Weights of a small GPT-style language model, trained from scratch on English Wikipedia.
Size: 12 layers, MLP 1024 SwiGLU, vocabulary 8192, 12M parameters.
Architecture: RMSNorm after each block, rotary positions.
Training: a variant of SOAP for these matrices, 357M tokens.
Each number is 500 + 40 x the weight over its row's rms, rounded and kept within 0 to 999. Layers, rows and columns count from 0. Numbers have three digits each. The size before them is the row's rms in percent of the matrix's.

# up: layer 2 MLP up, 1024x192, rms 0.067, rows 726-771, columns 96-191
# down: layer 2 MLP down (transposed), 1024x192, rms 0.0668, rows 726-771, columns 96-191
# gate: layer 2 MLP gate, 1024x192, rms 0.0666, rows 727-772, columns 96-191
up726 098:484491562536536503500458590482515490592504469474427484531509485519489504471439444513488520490536531514455598556494517448512502445530471490501483514487524445532432539599475509516600573451471512469537468464504516450464498487470574503511540459465539561471501482521498506455461450547503596485
down726 098:467479524486484502502557538559481474534518555514489529519462494468473526458456452453475444428476503542536491477483415563490520481494525434513525555489447429461480452534546505412527506457470570475523457486464512448503559467468473434524497503479445507470501550438498442506446517504569442400
gate727 103:539454572458519557482474523520503507450453489393442486524486549424511540505529423474480458481468514437532497477447556496443539496497509648461514512472471545475500481449488476467467467529528454498482495447507555420514473510450513487360597506498425464520533515536472552525455492496515443458
up727 092:483462601544498488490479523470501498480499520509485495483447471507447501495565427501521516483476491473488532529445504443477451452493526473541538485540467560522505502474499520456543490520547484499516460531499446515471505530554509512477550502499525504532517430497517459567529485566554443568
down727 094:533482517508490471498506521498509434457519563582520505470487554486552396476527558506485508486506503543469515524534496442466509446508509525527496497523528586508511530589514536436504531492546513327449474550520496520497496476483517513515411494516492506503508461564451498508473519559484470517
gate728 107:436523557541479500471460506521497533462490430488481533505529483571518514492508529484588514512515502523501452484470473486555468486407523528470471525527476510566533515521501481529502449461448528478489428512581487564546480508598455555408545480509463470542467424459548509559554447522464454554
up728 101:510473491486556505496472520465529428484432470491494528510563466459473484456483529553454410518513499442510498472511566501524497484525535493478440452500483510459543454574521414519549481485581545449504512494542433507542451411553450480497497497536562482559489480586442443471461513495518524524
down728 106:542516579429531494512556547516473549551491476521552543476572436516423515475509515489556483556474529473418462511472501547525515559446485534510511514552518527521575484496533438550478496513534503521518453554540493530541481523492570575492548486512560465520509475528498436481504468434518525575
gate729 102:406508494476481532524509536482466500451529512523490522566476459554485559476524508481577585532491514472502461522555499414509507489562551518578461504454478559521504458501553514505542479557504521498488487561520445439506502417436529496513478486535513525522537499532437503476482550494418531619
up729 100:456569500443523460506458465464531427517522498541490517481525456426608438500505503477473457477527486518393517511511511552440547499458461502464553518592509438547540583499501512509544444455503469479515508468518567512419550523519572471550535492552493487520517475452574545482499486521455443445
down729 103:627474547494551493454482472480457441499519448480480476429460452542465478494486514535452516359503517505493531530497458548506468518506475482508485507529463499495478501484476460479526486473501546521531481424524513484460466480464473494529573528463518511513586498532541403501518493591553454507
gate730 113:439488515477435546497413498505520488523462466466466536481533504465522491534492517518475563550465540517549445492485622523481485514542506481482520452484610457497465544527467503405467508529586484510571550497489492460484457569484537434524547522486485444464453507503542460521435485516452516558
up730 146:495531459468531498493588495503466574494507461522511478538570523582559468505505525528538459472548487501539532583496405498534441475552490430453534594426541512401553499512548479470471549541488485569453507538583488513558503486545543507520533532473444489486507514511456542446532529440553533481
down730 110:541483592487560531508504480543542547489546424502531472544555482521508463490482516525520481381535497469413509489526454521438462491496492499469551552511486534476513588434550472480532512556427519544554552549561459541429457531476507568487485490492558522499466469500471527485543536499489429443
gate731 087:475503459494538501505476477559447446427443489525518535486465457515508487532482551500476561473510568472482473501485456491477467496553547544478540538561544470427519523457529497455543583449431479507484490515478469415491575484566495476533434479519435446486426520544525512500509396490495509511
up731 101:541540483542473532553498498521550456495494479471498465519474541430467485583502495506476537526474549506497492539494456546527524508494436500533504552527510515477479540541518456554450559522455479461521438535505501442537505451464512486494480531464415578508522432470465462497442560496508473537
down731 102:525487476501371459487497544513561485535551548455546548566440473553463540498517432457459506508468461534471533489485592504505479481537434570606485475478420480469491510478488528536543528483495505454441467495419490442585512494490554508509455481458508515522488525469474479429484461457494457555
gate732 109:420485483566433450450521496571510473538499451450479522453489501539478491544514574486436510558449500499502446434559540424522477460483442472509506544490553473467479459587568511442470577467475543473511573497459513512547475498495522458447481480493451556556529495533431558498547484458532454517
up732 108:525493495464593527423506439472527513507561449526421489583551541494488474493475609527527553564517562433429502528499490425528594495541454497499486487479457450522520480511508512539508444546437425508512475547534514429509460467477527543535517523474543529486570470464493508507502531555471395480
down732 111:509452411568489501456446511441545534466466499505437558460563536491524437486504525552496505495483517520474487545493464526520518522554419482549530487517489479462382445545538508479435508560499553466551544468527453483458501508533502543503457505478525488528527526493452522500466476557490512456
gate733 104:446451477491489429473468436513440493465537522474492453448594508542520516598450482495480482578396512473510520514446487554558503502492507488477486525503481483520544495461530436467556498509532504544406459581458544511509500539548537484458461448501447500459485452543496476445503466490542511531
up733 098:518491480526543494468506466581527500535488525511514530486490479444447466523487534472543472620534471498535450457508488431505543432485466495476509509538515539477520567549478537568543519507482513518502514445526420499465471536566540514546568537484442462421486436494410495489542536471446493538
down733 108:507552503557482533515478465528453551551455521524517498479494489412488488476470523482504526542447523561496437468493495525499511451507420497497532479502512552519529486535505495498480516563485436473578533451477525448456456573554528534457417414550513486507488509528493473500472517464490534471
gate734 091:496516489515443532489535520451504439550525437451465557501479524490480524541483434583495447520452556508552567494522458470461517459470512558525541504443506454484515517473513492510475421473514456525510486536459499471510446469535582433498443437442502508554415463550461448535483552496543486508
up734 097:535519520471457486502448450456503484504512523535526490455534573514545469459502523456430509542534432557480432483510584490518526490488558455479515433534490446529513512520507511422523493448423513497514473485545501553482539500481465554524546488502481508480558545461541515488499499493516469435
down734 093:509537529490447546498493471430439481525535501500528515515429513499492544484524508515477496431481546511496453560453485565497528482511480489493433521528460498442453472543465437449522516512479438476456444465503472489430418577542491404524519498562496475492455467488522468496430466515479534489
gate735 102:461509457496474500483552553432519568556550520550510459543545432457459501548535507487545529463508417514514540508456466564532512542568429502449475569516510480531464454429536485513497525521475532487480520562531423503569520466577525499481482515569512484548455482557492482523460530509517506569
up735 103:470523528464474495475502495472550461500524474441522460530479458411524454507533453522486456472510496488466530595518510474477466519504531461496526419538505564483487525523518522489454505526471527566499467531514552495578495503477463537448478508529535513504588410403460570634533500531447501502
down735 092:402469482520462500504550401454455483475523532549499529452456481473430471472474504553567567465548495480530543542463506506501473479545508488489500562498510596513515470451501554502483477548484604444486538443549456427523489549508537501532467542431470480457532523498532486496496522472524506484
gate736 099:544489509494487480472559563543573501468447531515515508565482500531481507453433520515475489537482499456541491511456502448474523479506485504480558481453510451493477463501425495409554513480477534506458450445483467490533476553523485452547559526433566578536450504545511486529510494541512451489
up736 100:534466568499481464453488511500475544520533528504459544513466502467518500495469483522514523510515514491495495519580486534420548466510486542472468490463511517509464470527525508543509453408528584416512504483505529542545538513480444455445487501507386447505560547459571537455449537605553481454
down736 090:517495503486452491429535598495486493457501486435451549497490498488451415516458478565513490610483456485489519472412496498532518541529506547496576477529502518430524551486474460454515549440487442532494476533479513460494452466478514422519511524511535595544448499515458486496515497466527504475
gate737 120:556482493559453492455554427538476486553398569455521463494543535490450466479482546453566579478544449477421458477507515484503435537481474514519515481479432462566570546500453482471499479543546490546513484507476536586458483561492525482444547469543556528500491472544489537493499490539469430498
up737 120:429528498446532501525460562468511541451588424552474532509443463513544536537525449574440428527481543502548544525498468510493552475519517474476472541516564551434434468520530504551499502465449531447503515484506463419529502441514465526555470515472450454491521509445502460498510512478508565508
down737 071:562489488559477527506520418518519495525467521492527473479522514489464480471466535456567577497484445492426436505505492509518426507499488503559492518525422398543499522526468544538468504578506488533513468552466518503473489543503553484453555431540530527502484506509465542496448480516504500477
gate738 115:458437537472572555530511533431568447449525450579489522521453498482561442521510490498494475546502486529536509449531522489567524512513482532436455458488483526455509516501543442535482475480528538529517514544487573488469508384449522555471496480536506507428464479517422493538460530470418418467
up738 121:544473543481523565501502453478505447495483427481507512456523399428542467553501477504563501556455481526498510496502474551492540470500512561473536514554430512471509498537485544491520582412503461544460512547467566525425472513513522524401494501476609563416500427486429438479540447473464468553
down738 121:519459471483519539507444553460491488482500494486567539470505532483480445512453460459509475528511535457521436370513482519566542480428453480513437514504502582500512480471433509481423517481457516508474520499515556531473492419488486514516478466455615547511442456489494463532481482521457495438
gate739 113:480426517498488525481551520552462535480527433528476474505452587511482522496519510494538507508457519510485480478521486455514490526479535556508413583524503488512489443498502478493529473509574510510515521499541496538533566415505536448517520516567465471411514524486600494523517544433518473479
up739 108:509438477517591453546521518515548499560478582509453584577457509491544583535471550511482531473508454497493449507468514520513551462425603456480522541493570521500518499465448544474534454484445515487503456503500490502507502481538562474440502453572502488532483539483516511543507534469431531481
down739 094:522560511535578484530490517518507494509489546467539547490427519557564533511552508458526474589542485520410550536517519531397483520562418491511522552468444472481533559418439512506436540481475458551506467505459540482517500507503508508473486477501455462518481461431487500529449441505506483510
gate740 085:581561541481516478583527517472554447495523488512530570500486522575529536538438553516587496509489468501559503485452515436505522482517461487535533506489503465493508569507542518464503522459501566505500495390490523470466570526439466431525485541520532535531407472519426500512472558484510479503
up740 079:568451529516487510524550455504583533452558466465580526476469518542488536515458540502569563542448475507520514473481500438487495440480423478479578481552475508520513507494555506562501537505432549543502582443476526507510503553405421530496474460477542509498460509547490454499500484501508492500
down740 088:484539467532551518494474542499482551480437450501528518496479492500485507495579434482428479464462452470476490512522466507539535532526571512516504535542531556474493500485531514474475464478561445462520518583519518561470431489461527533452518408435550503518522554568569499523521499425478461447
gate741 094:520547449494520563479452502493459481477499508509540524526527447551450467505500519457535478431534507508531516610495538516533483461466578460524496441516488472583530517487503572464529453437493503482557508467488470556498499466485586454488570563540546490498486498526508458462498452488510456523
up741 103:569526468492557438453447514505476482423447447485518487485459501516446496564460517516566505465475492435465495544572503493526471436523554549491497397475514448533571472476495469517502533485474491570534458549472467490545479580445584477552547502552528492485486517509499504516528531506477444520
down741 102:466459494547461456487505507513471498449519541516477569516529455508484486480544470511546556500463478491535501608495517491450509434502550518441524493523489505493554454400454501516520449488377492525502518498419483593443425516435463559460552585543510481495513449513498460497441464546513520549
gate742 089:466445493526564489473470523570521462484425464503538523462540503518531423488484506501556469497532479539539454568504495488463485455512546519561499523435418487581476539504465535514543469510549571504510540514544508634505533424509516448477497559578474500534476506526582423507509543505484479488
up742 088:499479561468492530515477512482463508478542461539496555501505480601437450543473437488600556427512559491505496448476529454563430534443482489527514441492479498446555523508468497463419509486472438481488495501492433494560483530570455540433457488504520466471500538532417440447454471451477475524
down742 100:495533583483607464526514454454494425480488515450442493502500507513530572563519495484597515442506575522534499501487533495546515505488490474479546464471515514531486571461477514473489537519532531536495493525547545515472500548513509506498508502516487512501561519514514488482525495558490452588
gate743 088:513478480557510425516479534527522474482540464521493459513469477507524472537524513444514561466524564525560531444539516518510452529511464542501426472529467487509483463476478451433493480450505436555502451529488520511498439482534464471513461502524453515418508531534584471540489538422469539407
up743 093:511509480468462551490547484469492521500367523448510534471471457498446476469428496534481496533531454437448446580468484472488501453475524473527527505451514545484510463522514501563481471581471483460515488483464481532452490520510558522463530543503577484566447432484443512497493410533501456568
down743 093:458434554485464470599511503518520460469492482491516519512498531474503476455494509538493462493539506527515460490527551576440531545439452518516523590563557493493496528468497453501555441513468497527515524563446529451517491517500509641465479481491504459466463466458443488547466520552579549503
gate744 124:504501528546501540546482527510594524499460577424430486532545494398525510439562561484490485490481504499529487601490498502525510518505454516522558513451465530430496544551535567501455488530508543527502463465481534474520515425440532444502575514519521484527487508475524552553517517503517515447
up744 110:494475480433539460445546488484461436561500447551484527458422483611470475501451463466592510475532494494484537462496486514554451465490518469460447487529543502563517469452482510510456419475456458499487567562490446534540529523487549522459488517486497509470522517565468381481540488541545511544
down744 108:549475495458491510602452454540501548542441501504493501414550540508433534434476463527507496532516527473512518562545550592494537505464511497494468484492467472483465510524512453436530463513554521490512529496467485529602514464439577443496600517504453491486591498510514497492525483454590506468
gate745 096:505467451480499480462566453505510591523503497510458467503529481409496446522469546486589542461445452480528479469524450468500523492461571496403499508596518489497425544503454542439543438504466484474439487458511508502495456601472447450557514407465491489482494509481515527459442549461524426509
up745 090:543486487521596512462458494448484538543504471504462449482558628517499597510520455519573521538490535546482545432526491562522488559571507455500473552483533483564525470518487432480485499511525513475480469496480558531525548500495502534464497492512503584485535502541468461500557483507558458471
down745 097:532463521546470493512519482503497535528499560461442469469438407472528456481494552520530529478439506478547515511458427510467549501520507435457487569540589469461472455516535487465494440458449540524460454479567573496491500458518518434558546468483442511482493495568539458558506459544531442510
gate746 092:550606521466519524466530546522511486498487501502535448547478471506560526523485459445522464529491454484448502509470499467485488512483523554496464498510547526439460443467576454480533521526500584473525534519469486525516424532542486510539518506484497536476535465511481481504522498468519467442
up746 094:520542535480531546451548539507510505451540490485557472528461481471574530492545416444504469505498433485444502540445498474516485521464478554538458486479485543461537438415501429452478496576443563530562571539456517523514463500476482493518472510485502514466457500515449480460523467517550450498
down746 100:477530453432505485419516486489459552502513513473545518510470559508512486482483502492512481527479460556477459570496507487511499492444440531524438439533491490472515456381580467488428541574479499480496510529514529431495502535458489477457544444465483528469444534513472442484511517530539466508
gate747 095:461498471535418521561515503463540512533487445449493461524510459523476517531446483494522458428502494590447486453527496555602495502460512571584505538522614529554497519483506471501564571541478451500474569569518510519509499484536422491555476535545485503444478491520489440584508446497534578509
up747 094:489501512572442433512494546508466463598483481469491481526436468511511503492463439483548524404476531523483449450511525498563482514486489519562471495507608550527517494480486449489556535479433542538487487596484475513480484496519409511565493544541500476450439470527486526570575430517568548488
down747 106:505516488488520526494510529438507525562551554500504447474441498472518608453475488512537447496554532591439466438563550548477464454495449483506485467500512497448488562533485507460498499433506446587470449578439518501450561478446504517492548558476507529461494431526428527489505427497540477488
gate748 113:554499533418565404463465522518449432509464466524570457553461494590475525457455435519586512561484510535542467503490509498527455522477464542555500472469540504521482501581463504588416473471483505465511471487454500498552505483516466476542521539502468558444460503507466510477489588458478509492
up748 103:503525475503511516536518494508513531471467428426532472485522544571458501556477479508429473491506558469454462534516463366438536565537556604476510555543414455424557557467508499414481496494599496521421476510542545511564500523572516501457477526575528456489546528562532475507551507560462532546
down748 100:504526547512564461539498494463478505555473492555467503523508506542494489507503445489567463540534507491415436519487534510480524498467480510544630470468522499429551450538505495548433425473522491461548480494468547608517544505537463447495524503518539571477476493542449541528449479443526469466
gate749 094:469485551424515523556531488502500440463471529477541508502470526532540472495466571478518492511487499458456479456479516504572516491415511484413527514512480517412517476546487435542522447512403515485455474458564483445462529511512434463485546498481471511487513587556470515482544540456507450447
up749 093:517596497486506510554537529492572463485480531465555498514500541509520474497435519420505497496456509391493539468509489530558506478480487468433574532461515513476488592468552434458445489488458558546454539484558463456498534495535439506488548508497466490532560592537509516438509521468501445481
down749 097:434475480518525575523452499501526547432449500463476497505503474472479550459499488456475552465501481501549511478569478534476485473505501475438468594492493495650444536490531583445470480524537573549502543469519565515451456502444532494515492479455524548502519469523537479499526483550542493573
gate750 127:435447521490434451499489508501423539472552492564556494462434500559523560438541432427481550531458489476430507543574548545459502464533562520530491469456498468522514558520464482477466446556534510502454521502491455479551479515542528534506476510516405501488469477460485540539452534528474495471
up750 128:430506530506493605478483469503540529460447561464460511561534530506487466491438511451516475513461530455563426455466456474521496486506511533491489474570540478540514485491558521512558515506552512444498530533464505483444466556561449519506513440488482492505460493496577485517535481541494513544
down750 113:533529482554560554501474522537489519474465485454420461506486454505485520495525515481562454513390564465476453531487418494538513489493464438522581506496512468532460540443512550526499466433503466472489486557517555520404483523532456464516470433544545542488496443511546449523526481531422577582
gate751 086:437498456557525521518482508530490607531489502437473560499479521547535469402551501467456529490479497547482499478516473509437516544521487477545532478478530523523468435507487533551477503523492522504585503429524481458499499421455499464549459518506477496483506488583563473451429513557557456538
up751 093:433551478472549548493523548522481540420474525450506505529559489521467545523531511405572522525577474551535545513470503469465519461504470433528524505511519437495493469512468498496492542529536417501543436464418482498512554445508586566502430523475466523487427477508445518470513442502507447451
down751 105:509466520418501487463454528472475514452563493525503502554553522568584515487483390538472397513546460537485509550501542456531432500517536448444551514537534495552477431528428443528463559527449425529486394505501536471442554494563518541490534499492533575542451490453489574530558497484473502459
gate752 111:475520462444511455465521534488474499510485421430518449485545481475564414403557487460476446470505566536524490546469522530573492514459505502521539490442497498466558572588468546508470476535443507458448511518521538501534549432547446439516540570527481497523539547524470466478561475467495486440
up752 091:464524451451500450489509546522450463481508463474479435538502448486549427511523484480480485448485509529562467551481553543541455527487542523486561500487533547485500571587472515498464491516476483451475497455544466504484538449506455468571520508539542489566526483495497496495543496460467499477
down752 094:564495565530523543509507497569485461470511460455434433559439535504508581603450498477489597449443503484482499424486505539517484520481433502513538502528487474517486520523502484504511551455485424508541535481557585415442485508499482498463468455491560520458330513486564536564465514534503502556
gate753 090:582508445524497526519468496512564486441460435486540533496523467487489476508496551511587589521430547535491549519483568508464485459527419509507561462524486457494504556485537516454490536459530466561551506494487447555469459455447472517573523493554528537482501501454455527456527518459591494448
up753 093:491569479496533516461464486519508478478540387468463557502452467498514527524543562482503478524408503481515513518526493493505478425517411445484574510578439470513555606486527541499450473457498505563536458513530443524414463493450481440562532464516539517519486536511386488453497522452534479468
down753 091:497419494461542472447530473511456454461516450528471541519539486467578491464435458436512453435441505516599523516446442515504536512499500463503474545433442545550487436433488470515493468462476520504495452524509506478484499425478424469449429508440548484533531495533510476476526519408454486511
gate754 095:545455474475541467465426542508562530500520543437511524495571465489466506487533454500538538474461589459513505496516534499477469492493473492503471497546431515507472522469495477518530526497475498478450541518529486525523562548560498527479421527618446560437537568482531520469567390541424523505
up754 107:501525502526478513480594451493481527430550502526495402491461521515518483442504511470483490462442448563521501500533434526533552477528550524450494502557534540511515469504550549471451524536546538480546491424450554448513530436477468481488577448481535510536506534524509538548459555433568494491
down754 110:447489459449473441478548530484515472457526523459482484497445514452462484485385597457476539542549524461495485515451455468531505514555464496482466497474518499514534484530524493560550453505435536498562477533509538466488454486497552524570531516470525510474512548509508479436511567508507459576
gate755 085:484544490463524471519477496538556480470492583560536473534559464507530512515449396511551521385545500512553489547515504425504514519492476577438498536491514509537572565529518581453532514512487505484505569521421446547533440468440473450467507464526467514433436528499528482474483565527494481479
up755 088:479459498525492454497437500489430548547524490489499500517515469514436441538585514487490513549518459501486529469501509559493496481495443455493526509494552507481469526532446427546501430472478476503518479445538521403432576536566455527570469525511504483554496441459425547468469516542461530489
down755 094:568548471495470516446510519487527487580534531570501504491512456504493459444467499549475483584448518462583522554461498517400495561496533515497514557470551480531421517536416477488506467524505534502538501431456451480423541518529446492488493458557416504480529445497525480479459538554512475506
gate756 122:404468533547482498483495488459581553531497508486527550523520542488480448542509493520474470466473562505558535465412513503462519551423480558550481512504514454469508417542505497540481484542518476508500587470525516471493432541435516501446458442497564460439563484488516546578534518500465498550
up756 109:485513576519440512517484541419573519516522468473487490481449509424524453544546507475594582503504622454529535520477547515507466470517438534516538482455520512496559582502462525496473503524471479502452523539489496482453439486484512531497482479418520486496507461455557532551529474515494492484
down756 108:596524443426534507449460520512433459480509468461524488530505499518558485438432578439539519472484495496497478517467474423544491490466478495389506487526506577532515556506445548500420530494521507493458427560476517448475551544539501515541439463500484507521460499522482472482468457495472490543
gate757 126:491490533477529413544480558558508588538486502560453516450512456504494547552501491490456449624465506486393529456505527482531463452489513490444483471482534552559492486516556493503454477554494471487527526520488499492478462484456461422528563493484521515539549499529481458404540492544473508447
up757 115:526493536546467465555535558543536453536492543502530473583534539534454485513530489517542516482522508568535461516499444484484478443451544427481524482513492509523539414531458399515525491494447463569446552508539468499513526541528465482483498518454500506503481451455557544486529541537443477517
down757 102:413444521486469466505539550488503535538540503505534506494471484490489514514484521526499476571499537569431432428422555560470513476443501515540504511546467427492538467523513522517538521442456382510450496528529603486422444467482507500525468449451522557511518511523491497510455483481394568436
gate758 083:535517472593474494581568567457532452523451479472495538544486558476495566483518451566517529462541490482490481488500508503487497513541552479465525457496489501507524581438496505496488438549525526519468529535500482483530487546523465563522552476426453464525518477467496459501603517496518447539
up758 083:513497553464551571491380459511446532517525544443508484419514492508548419496509522435439461518453492480454475527498498516501555476432451510504510519565536523486476486472502462482502565487550466489488478465492489545492528487534552516500499530532518487462484498537509503573427505521532610407
down758 088:540572518463521492483389487498503554540515550579435513481454478454555511542486532522526519416481460490484496557521464554596465514434501494492516484462430431509522559383546484529515523532497514421446414471438552567530540499406505480555490497517478543534459533427478469508435504506563516436
gate759 091:542514460536385490479502475563476518490416508513467504462574534486528473547418479512516471513511530503536526531501520562542402574525552466483483567504428531496554618535567471529539459461467457574409478500522530446505501512505478443525492504496463541439554521452460502468437486529477478442
up759 096:457571471521549457490469525543482438523570423493561556533417450536535558519550523530482554495497569467505443536432548537496504472479567451529439456403550431530463523513554539506466506477514520479548431493440493528501386475505554526539496488474548492505523452500472391486445463536469535523
down759 094:465505484496547499459574454528509499503571545477512514479488509490562536458512487519478498505505486483443479556501519529489418515508516535518496535476523541486451510561510566525441515480423516498545452588448512481548503491503494522455525470463440477482535498451487471495467509517445459433
gate760 089:493519526560544543463493475484545482515464501470452512562540486521546505480554483451502517495499516501486532544526482514444537576467520473530513519483472482513460485477617535584417580474544563463456520519478524519463496440532561556470488498476466536523547511555486533613494460514478493541
up760 086:513589421537486538502525471554485493463438490507449476561581469532511490498504483478474463514529437571515532566510457517498546485517494428509484435527455519487512504468573524616467503485513467471499453531449487541532506448453415526573448516464453583564502531536496534489469516515498535468
down760 092:493486447498470497537499565513507533444466573523514454476443496463460474531416534500490480538475545479493540458561474467499524476523475584440512499509484517488493482509474514533526583493511462494504487469452530410492501470550480492529551472545513571440469521433494498455552546545521563449
gate761 095:530469539496453524421497531496445486499475481500549461455479473536523547437523529502542537475536542447460453411518494528496494528512453450494526565454499507478526559426510489446503451532546490490473532502502491426474495542529474462392458594495522440495454465552553524542524494477527501574
up761 098:482501541490516507394476566458482559528517448472503517485495474513550608512508508549550592504520481494470488497469529548486520568478470476470488602491506497522513524486533476454509520548528482507470582556522474421535472507568480500462483580509505480496466459561560485480579516499506486459
down761 100:526628516458492475481514582537549528503477455542475490526478469495514429517496425485487520483470478541535565506532563440492545452553517508480499487480523449511482464535500474498512513530466544565592496479552555528504547450485468573564562479516527479523472473497473538416516491492554454430
gate762 094:524497437552503463514470511466508540505544483520541456510549528437459540571428442461551454510519514601547442543526502508467488496478504515487618486422465471490492498501481565457548598553525450571457513492447522526639521430506428500511452481484454454526508516505445493509552501468498556556
up762 096:570513452562513517472491535429537506511507480557547461531495555465480552537405492456496495486467506565565468520427515485421539569450467520467519427407434435502471523496512498469530558519521448538416428475518520506515512458514475492471440515493393466525468571573466489453540495455468572540
down762 100:453480531479516493544494495499524420460570560449498579483545414498488447508550495491493536519506491452481442431631522528495521436513459481469511492526448524516522494433478553529414483540496519497492498515570535538522579504522492467474597520472499568529522519465506484531526502492465518437
gate763 107:536478503519426490446538518455476481517568504509462460545436490522507574477521459545536506494543497433505495488582465507414568512489447482465452456450517487423507527480427529537483533538446574522481426417494512495522557491566569477506518464480467472488460451519474472487528536447509535481
up763 102:501510470463463495554507517477470488497549496502593458452530513445551491498508513508559529463486443473500465505515547512537538461524556493509500506469459510500523461542499485527490450501523529485461527504534516538554542546489533495525489536505540527496477499550465494438453492523571524475
down763 100:516500488579433493496583461511513496495496536451520473404506513563499592601468511455519475503510475542504461483477525525463554504496536456493453476510506498515481525546468475518448499519512521490532512516555480511473450464548498494584443545518510512505551467474449507469479433508554520439
gate764 094:516607422484530487447489573461533514421528439534495447556510461543511535576543461577455456531501486486500514499488419503521501583464521482473433522470508508501596491513542503479495515447548490575466481564548526509466453430575485536517454456532455444401468502546448512483543558453453486508
up764 088:520617460508528499481438517440553503438584458555530396562511430540538564567501493546480427539482504519496540475489435547505511517469478478484449523504535529488524503539552506526461509406518497524453479552489527499467398441555455550537423450519531467462485494583478521516516525423493440534
down764 083:585435568581515396491444481424526501437474568486528499454476511480523507476518506448524524468534500481472509494450514501469471390494431530561517429542514495517508534519477539532475557507509489459494546489503513416555442552492502539452507485490512503502490475566569498520432476499515537517
gate765 104:492535578502534466428443508533566437507444469497511480484526545452571529540450530518490535509597530516556501444538547512491483481565467514481483493470445511457544558505497530437544503511490507608508548503477538485470480569515539546486518487582513579555623531428516525556541560485517498495
up765 088:502484413547513494531584467477408599459589544498495550513502461573443494513559509429543482515439492450463516564472478485476490514435509524526535554525542515556451463504535510495457489551489467393512445483524446503491490465477473441535482512383482437427401473600483445489511461528491495516
down765 089:519531523475473463497441525501553517475478550532478527476480498550623500518512532563504515483490507462475524453495552555505520470580489520479518510472489508443581518528551549511446558562473524570557553535492572460492435576469555536493509458548441572529558562405483516554540522457479485466
gate766 094:492535480466544467553488526443419475510479494461480430436562464489554489471484516472458500480501391483498441467453540445565466620514482536498550488428470514467517601480547489504478497551482528488459469511524539570414450456524479506470511523494476508466503480524518478481456471552463528438
up766 096:462521493477586382517515572483479491483554478459472505427536500540510527519536540493473522505511388444535468534466533444588560535512463568499533490453506490424484553505532485481495554571488430526508470474447456533426546497494469542484511516565519436440475468523482505491491516577487495474
down766 101:487547569454495441546449461455520515456560485486519578466513487492545492518467478478484489488533438456525458450459560445543565504444500488480552547549492469448475550493512482559506493581495409452526548504451468523421555455512516523470561505498526532467480509505510509497459514624485504496
gate767 106:572488553556467531549441499527506532554479561562443523471478546429482507510466537526441606512492530498418533541516539434468485531482510495535469532505557437538470473569567481451520519491561504533548486536442550523522494465523492447490507486512502458469554505557415486448564491494565523522
up767 100:442530517510522504532462503456474478486466465509492446500557516571510539521529480512537444549439483503520427568448415510499461526517600519421495473474502540527553603483464520538508446501480472509468547454542517543463538475492511564558462529455442524526499481416528533502514481479518494501
down767 106:508484478509519539450478462508473471524507473497534459466515525489524618520464520488529550533487514516520471462447544519515514593499566529439502599500497513482495646428567502471495471494452474496467439478520506559417505536446492607519436527494481507529605504529419521575526515472549496517
gate768 126:465493498512505506491445494527551580476560548524425474549532473454457490483571568534509480491557503472475571452503466485548550447502449529507496502553569495511542493458487463548521442466501506518537470495559526483535525417476534517491575456504528473470588452425518534498500535463473532527
up768 109:569459535456472565536471481588514505492473555531496464498535507499493488557513536562475567487538522536515545517524465462568563460573449468534531552492525502489553505487468437572458526464471533510501493513582489553539536529483486565514467478533465529494597495499542547475465448442568515489
down768 123:489444474474503525488532479456535489423531580456568417513553470454466551466509465485498491454523462527481532528541509532599450506517567517499516520468530460530542510563493477519566565492521493496524498479522521499563523506409538529495522511516462493489517471523529501469506532462437536531
gate769 100:433513509502506498491518535494416514486465501507518512465467453528489495446521535471450533474478504584494427502554535555549463572486557560500464472467537503559558428522502530558435493478543492487492476391517482454427509489531444513497469480462565455521445495510464510465564512495555425511
up769 106:479500524477439549569574472545562561546491519535517460497465478458423442534503482507485499480518484479488451498485581496492486433505511484560470501496478464540563413525492501498492531456560496478470482464560538430477506453440467500503590446495496467468480505539516547458454524463497484443
down769 090:523487514487482527517498463572450475520501540492546563522515478509502528472568492518515502570531487388496451549471499476466497531444520479471571511471501460482504599433457536510503517534486560493485523606494574530584492504484541512567518499387530555562483458500479485542494536500553620592
gate770 096:513481595558511470568531530466558546522540456534510461536540515521462560585489563511538505502473449490490546496494442424530503438495513458450510483439531479427508497474503468512505471493494510479499516461546442428532489477517489478486468482533467415449501565511433531482507501529488482499
up770 095:483529524511464494536496555446529535581541554551475490467492480487530431507471500485554501496466564518363582434496513484480497534488511452491433467478481459526452482502471477492529511500502505503523528504498507548492524535512536625457538463537560518516603471457530495491473411412484519501
down770 098:448548439445517540517489456529467535482468450439459572495445462509566474476518499500534502557492426486510485552484584592490525469494490561544491449530465537521543527534471488482505549546431496513507483523472512502473502486437417520555505516556484579484492552531530471580552521490452530540
gate771 103:483487531453510509558577526480464530478508429530515443493521460438589533532404535479479496541531502588491541406507459459499577489494480492537469536515513529459454504483477432567545597521498544447505535499469560414467455468418496518551468470510445523517516527422503531525485542565487543468
up771 100:549510439476517499475508459487450515451500522551498489571492517568459542423536455468565543445506529560562479460590568569533437534543477512499464488464500466460459517491433555486574500458482481471473536544434536530591419421531502504497477474518525499497565450500536464435559452432483440461
down771 098:447484474535518466437572417497467524491566493518529519550529546496478500555504500542481521462438437557485482467530487523436486506514510502593511447471445531525481507409495550523496551498441567593503495464457463575481450510517461473503517607458406512582525419451489549524529452496525584526
gate772 095:440456596514488426520509476579513473431509563447493478487489451558557493496532401482448515514510431456490537389495498442466412518617503537539546418482460441530470549478470547501501454502564535538505548511528562461434525521467481513477502528547501488497480496499566552504477451534538491508